config.toml
num_attention_heads = 6
num_key_value_heads = 6
intermediate_size = 1024
vocab_size = 512
positions = "learned"
attn_scale = 0.125
parallel_block = false
init_std_qkv = 0.0843
beta2 = 0.95
weight_decay = 0.073
max_seq_len = 256
train_tokens = 512400000
max_steps = 3910
Each number is 128 + 24 x the weight over its row's rms, rounded and kept within 0 to 255. Layers, rows and columns count from 0. Numbers have three digits each. The size before them is the row's rms in percent of the matrix's.

# layer 7 attention query, 384x256, rms 0.149, rows 185-191, columns 128-191
087:145091166135139138081179123116160137184116114121124122101182146103108143137156146097142125124145142099193105117047136159125094130107076174153178119141174130109108103101116162092113085141118109
087:114164147125146141141135152144137108148129110095121142118118124099112135130185151165150128117099104100155117151168123087146102106159114145141158096159128107156149130122081142149106060140165082
115:143124179146172098152146145162097100128145102130085087147149154118146106128123121142114093126076152154119102120136121074135111147124071116086117109122107105098143118128088135095102105119132099
094:109173140134127114114074135098077123142134178138130134105117133158146131110147143144120120123164125104139108159141108124144145169171118140134106136128073076145113143167163127146140128130092103
104:109123095142112122124123105080157123128127123127140160129075156138125132161101138160147148146153143103149119142132184158116150172120154114111143156115163093161131111150153150140157147123138149
088:182136115109110111133156106117193124118142101150138105120121127154091108133137139135141127120147129088114130086152116133083158153182108107135110178129122135119115121114182124152112158102151145
097:124166150121129095161146124177144124102150123116101082126131117097113095145098157119097153139123133125115104126120103169146101088119098147144101106143145131132131111088111120102148135155143125
# layer 7 attention key, 384x256, rms 0.147, rows 185-191, columns 128-191
100:150133144132104157147100084124094138156136108099110159112129136114132146151120169106107143111138134171128130110114155179147150141102137123149142157103172120160123114131144173107115117140156123
089:157106140147133096129108155127101086117131139102123091159110092090107088158147144114125163160111083092128118157124146145138124119109106116096080088144142105128133159177126147143172133127140112
090:136102154135079107165140103130168085137115123166105127138152108112123129131188153120137086168140094156133101124101120169158099125181130119090120183096102079119140115136156122102148086175112131
090:132099143139162152107128104145127136129122160090096142136117152122132165106129132139166118130154117129136144149124168097137123134094160124129089132133117097067107099163127161150156130143107131
092:143150140111132151105103172151126102093113130089160139151186124113131178177156154144112144166104144069103174148142118156138164114090149171144115084116166126144127127117133193133147132117114086
079:111128133069141156127126115098135125112092152152144110140157154120104105179131128125094150098122092116101173133093152059161126080074162137148142158141127125130118122122144147140136125110081144
098:117154105154120161102200150135149157153103126113115105120114107055149149119108159141154142114166141146099136135100186133151172129157117128164132134122127098163131106118134091133129118122105133
# layer 7 attention value, 384x256, rms 0.164, rows 128-170, columns 128-191
115:137140151137128144128108153139135134104120126099110171139091131153117121117146157114112118135139106102125156136161151156129111116153154101141105152103135091102164099143124136084167165122124137
115:124170133092142131134109099149170189122097131106108143168079138117145147128156113133096114147093114128142116172138132129141120106133174110148134120119118148119150159111102102117117150077146120
107:095116152119112134170155084091173184103164140103133129125142130135145134157132131112107129126107116127117124119145116166134118120121157131078090073132124126159139189172077129137108126137135109
100:114125106142128109159144140100160133114111110144127155134108180135143138156102113062089139131100079125116166129088107161088142096137152122110140118079173097164113172148151089112161118102104138
106:139122131145172147130123143113161122144110146144168129164174130105129150106143155120206143126139101129130136153122145131142086125119081157117130136157116105101110085105110141126143095139144142
103:141082126126100125134169138126137084114103160104101075157141136114111113103149145102115130150152143094127122115127096137133126126131078173121102102153150147115141136158120111152119098112140119
107:118143091103115141126175151082092099147145085111152133126114138113143131121119106143112090118131102125098148080158134125203129121151143161064122116143120156098115125092151129161103111135113115
106:102137160125149120130180152128082091139102119124173117120117122099146144166155127123125072116111120121142111166117143145136126131138136156155126145104146146182153098128208099123115127106098133
115:121112134105138129132113135162119148132140143129116106122138148129100126161162133141174137125135130147095136136112095108142110154161136096133091135151151126080154162106147134151124102153075133
114:121153124125136121111136130104165128156152131167079135152091126122101125124069134115125131113130135151169132167093193129119116096132110104124158183144165107112133102138122143144086113124118153
102:131137117127169148087124124097127142107146152132136155162142076145089123125174168149093125116093108125158134122166111173103136122157114143110122089126170098119143111144091139107150146138102090
112:129134131122157168116117132119150141142148129129135163143150126190105108148150159160123148092088114129138145131155169130135116165107123180106191095157111120161122118133102185114136168131133114
108:148080110131125125111111110119158120153165114116123128138070143121085139121097157140109133090130100136136096133130145146122137128118075082113146153132092115124101119135133113131171083180130106
106:131160082112142140078115133128110129122139119163115120064155126135187125116140120149102118118125153102090081152149147134146138137110162130127085093150145148126126090126131123124151126138169131
117:148139087137143115154112117051133119109145148152143103115132130079146136144103138159123158112150130153126123119133119070134144115134102121130159108128127111156123119162125163124152145152169145
125:116135125094084099108162128134107135178145176151084109135108138143151177139104106092120131184116122109148128143165169123145160175129134090148152141113172094117079122145101144149119126146101130
115:138123172136129205136106125179086123126149166132130151134141106107103128138067078148119154150093135106171155083121135132127121089138137090102119117135137162139110123127117084150134110172164108
105:109135122138173141098138115153140144118122129127080166129133137179127136106181134181074109151162128118133134121130125114160119134109154164106132145092132168129093145157122129151135118184108147
105:117096154138127116132121120088140143149105150172128126132111166100133142136140152110199108137134152117109148147136084084125160168148106096137172145107142125122134146072129130115126181118122178
105:134119139148131151132141123109113143142121119139157141147130074120175131148114150170117134113157139137101164125123146107105124155123121126071080130138130148062123120064136129142114129171172118
108:112126116141145111162138135107141124144108118150111134134103091123160130137117109128101098148133107066116098126130085130133152119097077174151111119157142105137156157180126100122127141142106156
111:121154139081125151132177146096116125134131105194130147120146130137103110121106135115156089149152122105116122136115108198143133115103090170121127129121134106189119103151139143158095134084133104
110:124089105099087103105181101099147159146135120135127142140120139089085143141098159105153155119124143099135110112146114101162086146142146096134150108116107046145107122147169152136106137112112118
120:140081151138157133140123111137141139162115114176161111133160152126127166192091116119103135136151139156131105149162133098119100114095121098148145166137075110094117170141129116129151138148110130
121:121168135109143204182133108133111171170101155136141073130135139146122109124172133132146129142141107131139116192123136109141119107125128107150134066164117124134174120086111126099086119124159105
102:109117101138144070127108152110124167131110101133112142133106146124151091071177116149106136153115152105184147122092134139125135160101160155173184047126134108140134101121132119146109154136142145
111:129106149091146148169104116131102126123154106088150172117155103186112126122151147122147140105101095105085115149130115176116088147156137117126120094112095182166169106147111133148106148134172157
102:134070163090126163128142175107128101135131118100124164140147104141130153101114147138147118084156113109073125116140107136122128127117088132151143091107126182134120116120101108115144111130096069
116:146138109143171182117105130137149092134148116141119124121122099097135134146141121118141088137125125150132128133147136103135114143111148171122116152173112103149111112154166142081075117136125107
105:104156075130113145140073112146135153122159175171135106140118102137164103136121136110125142154088115146141151132121139134043155119103130125085094184138140122103116095109088130147141119115143114
114:153093132119140147103126132113119164137138133111146158134148113178096156072125188111099129116103127140143111137099094134115163131148115120116101138145133135145163118147169147109150126143175136
110:155101159142117113154129112114125141132187155110085099145142134185164139141131130133128121100078127093096162165144132158152143185133158158146132088135131125130123163128088132133138149133169144
113:130103114128161153128103102156109115168149093094145165098136112158139143140128113126082132129131073106105171119130115148094140155131146166158192163158130119165114112131129120133102074112166121
104:092121164100140139127123091136124126135149129141139152114137119155094135129103101138091122141137126117144159124112135140148155113115148151133160132102138140139141152178126141131132085115115138
114:160108103153137155140108127155098131087087130111215122140132119118113108102152096121111192103143126154123117110128132152106108130120124137119126090143117174104126159143108149124090111111158153
123:155107183132136109128106124171111107125110147161132105141147161133144118187109103163152103159115147158115167168113139091156183119117122116127105097120124143107160154161124143161105140129098135
110:116156173135136162131101092143156155158104107100131139133096138109101127111116144094113165109155118132140130099154116147178152134156120124127135110137150090172166094137134094147131135112166120
111:115156085074115091146113145125148130156096135167143119101134114094114126131095105139151116141189184142156099159111123121117164143159147109130129132135167145163115100114124147189099121125107151
111:131124095124111106093138144122119129141140094108121149126123125139138089121112090112110133123120107119121103122124195148167077106152137129100106124155166181158129148098139119111140133118155117
103:097086124108121145134130140144143098155136141118140102147132127125129153114144133099185144118140113105125091153115160148137104180132154106119092090116117179126115104130134105125128131127154097
097:109096101139126098097140137162133148128099150138090130142147146105088078159158139108104130181148139151089154144129120073166098173121127124151134120099123132147120103134091130103140133103132110
105:155118158113161138083105113184103095103111116108136144120160147160090073124149152188173101071172127155099142166166148149149099154119103132081119127124080118147143107121101136149128152129141119
111:153137118128117112125150080109145122083132139136121184145153141089171158155113124162120128138146171087144146164125080122117144119111151136139146131095147147101077090099119139129127118104117159
# layer 7 attention output (transposed), 384x256, rms 0.138, rows 128-170, columns 128-191
115:137128091089144133085166165125152125156110144096168139113120141103106144106154152152110139132121124093122107140120093169146151098109136127121099126121148130159118161095131113152121157118097097
112:159079161174140140122122144120137105153129129127151126102115113123132163116142140138150148106129126124104107149137099100131156120144077150143146152124114136108115139124136114156116092149141105
106:132094110158111100097095140138151147124188148167118166134096089148099111087115126142112155122107101087120119127114100148145153153148189133127141121104116136120168149131096099159144112121143107
101:102158110127102072118137136163137078092100165126129157122144171104127141068113124135142133149137149114158107129123095103143145154160131092167137139146104119103133114147086132106080144116094149
108:129089094088110090125040125108122144163099111081116111132111120125128148129168150154132174122153089136117143132111141119091102100075109146146146097161124147131116123139144146170111101152138136
110:151109126127121089129121143139142119101108169141108090123163124132092097121165150167148162134128135138115164089178097161140126149092154048132098123100156139145109127150137145136127157150128128
114:106105109111100122133164096136122150098140101113071112102091113123130093119127148128119125134134103123106134109115096147080107123121133074177085108179152103118124141079125118152107132138140140
104:090117145136122168134120096107120142101104139074132116132114090084102135099177131114151130133130091119114124150090093153121132115119119113167160158138126079108163105118108116172140110131115143
112:161110122154095148122113078111094149187141145137148118152115129114125161111172174107159129115125087111090099135107134123131120179137132143123163139125117189122116164147112170136143177129122145
120:116114145131126093113135097167130130132160099106153096121152168140163128162131116114204100118118105098139120126153097110095109112113128148111141093113113129080098128127119130078143104092111091
107:117126114141092159146182093149136143213161152143073167106102138139125139095118144162103131131146139097113136176137125134079140119121155115133092127114100150100070132102145178117136140095144121
112:087136104156114141155112161151133158068120121132143148114132103087126087138108127110118112111124113128117126098078102193125124136123163103136104124134161122116152133085117135087180165139101138
102:148152143069085151143146143146169104125117136171182142104081133121140148171139094163136124127130151124162110070141122134118153147128139144126115110163133128174142138132115111081133097105120091
109:142096169151161178124132141109151137166115081092116128138098135142112105146150115135187119134154086114098134131104132128145113138075102138145146142098140151112134158115134103115120120178152085
111:107175136138117101132123114128117131139119142168103112118110111128149155117128171109116145154152119121125135111102120101125088163167093140139162129145131137164136119109135119162152166118093109
118:167139145159138152182129102101179108102141108073102100135118151142137125109144137153163115104099112163161104146104130100141119159129112124080089165076149116130155152123159144155133126118153106
119:144146131117187125114127119165135126116153118181130108124124172102124101151152164151138107065140150144139143116116187096135118108100128185114128102137095105166125116083119149082128078143160119
107:120111161153123137109132141100126136131168094104131107106178176104148132149085137132142115104161111096152136085101107137111162189097114079114127130154107072137106129139099182173168124100151140
102:118127123169173094109122130155161091182087126098135107116140131143143155109117107118172150135119119102134146190106136160142125106111141117102122166148152174078117123159124128194126127093143147
108:108124124129102145152113102134141154137121119133146096129134122113087101127136154103115114117119135098118112108142108155115120126128145104150091139171119201147081173118095089073115113119156096
104:093086088150160175116208150135132127091104136119162143183121118098150147114115096106112107131144129105133148102163116140132164101130086092148153099155162121145129129120144109154088084134099096
109:138136142086148104086166130113132142104143098127126147132149135142172122154139117119118175138122137174107139154135152114093101154122135148142194123111150157121120130174116098133152154085127176
110:153161160158117177127127124104138099136132150109124100110150086165150187106123138117137129147111122148130096153108096104147194129100122146133151128121136160140104134134104139137145092111134142
108:129137129127166129132057106130144092150126143161127127118124076128125135121166114113119099097127088129147161080081135077107142133106136149089144140130101145108077105129167102102146170140126110
112:123119122153107127123148157144147182155084145127145111103158098105125171147136128079138142107097157122119110125160099107140103120144131135103133136117137134123104129095154130178120133157111166
102:114105127138127103142126107089133114119137087114143100139159119098102088136077110113051157136129177167129133107092144140118152095159133125133121147145159165123123145120081151124141133139091135
110:102097136131126157097094103102070123154111133148125170087137087124123138087142107082127172121145139115122153128098160175107072117075187136147113126163153134139099121109118147082121131093106117
104:135161105076100130112142135112124121124130100132116126150116134136096103129172123128077134140150146091121120131118118140179094143076106149158109182106139097105072149124151101112119149124142140
117:126128128118175094101118100138117115126136138156135132132132095078124150149132122176158154141156098114152149126118107114159135119157089160149118105165127107100128097117118113128153078154131108
102:108116067154078105139137086175191146136119120131126159137131141143103097154105190135127125113106113126120131128093178177166113155113152172114131098121149118157132140104148180083117129144161132
115:125141089062144124135188173148145098165103122113130158106140142165102115158155106125129164131157158098151129125089124171101087115141123136141129116109142139139113119115106099126135122089074132
110:135124146157133137135101178138158169119147099169179146098118092160126108131117117141112165151140167158127129078131156152128132108120118096146124158070141176165123165155126118107109141111115124
106:137125116134152109158185126126176112124116145141148113126149125120113113141130113081139156113143141137155121113122130168114122118123067129179097139131126091127041124129124135101150168139118111
107:134160118172132145094085143085138181162188156135135146111114092118142094143110119112089126099124141151129169106086104154080130126118124154137145131120135144144141146151152157105134177112104162
110:143140135112129060128143124136084151109131158150105126109141128141164100132158158129110137130135144113098142119140132117115116101142142165142115078106115120125089164098134127113138111088101130
112:102069123152149121137120086098136158139115127131097183169109069143093154134142124098111091123093147110102113120132105100105120118096124175101122117121142111179133125128125142118122127098136138
111:133156099146180172131156135162178119131136141119109142122151137148136151126112105130109123074137131143114134103133147171132068129124109156161153138125160118148098160164185151174135129153123112
111:108117152130155144102109141100143117108159093085138081172134085147124107158114107142140116134060084142111130128150124106138083127097074160146146146110114110101146159137140154117164124121118129
111:109110159092109143114190162141144158136120124071094126129137146139107143174079123139121135108084098146132129132138148128132124101100148144143141148121156087111165096132135119053123084155144115
101:145139181164121100123109137093099133155163148123186102098145123174093113142144085144127148110180111130142143152138135141120144102085141146120119105160096090113132128103146121177097114140152136
098:151160158163116112105165124103106095137125058102133074143138149154103151127083109137093119110106131138124099143149089137150153119129145139113087192150113086107153148156133172150128156180140131
108:132097156108114111120076125169132115147144129133160138158167141147117136131174093106144139108162126169152099127147118170117103120160150131107121167129108130130104177109174150077102111122112100
106:147123127091129144103105140074126123135075100131125153142111146140124125128130133134098100125122097130113137102097110094106086136102127095146130137108111145118099153113124166122079102101144124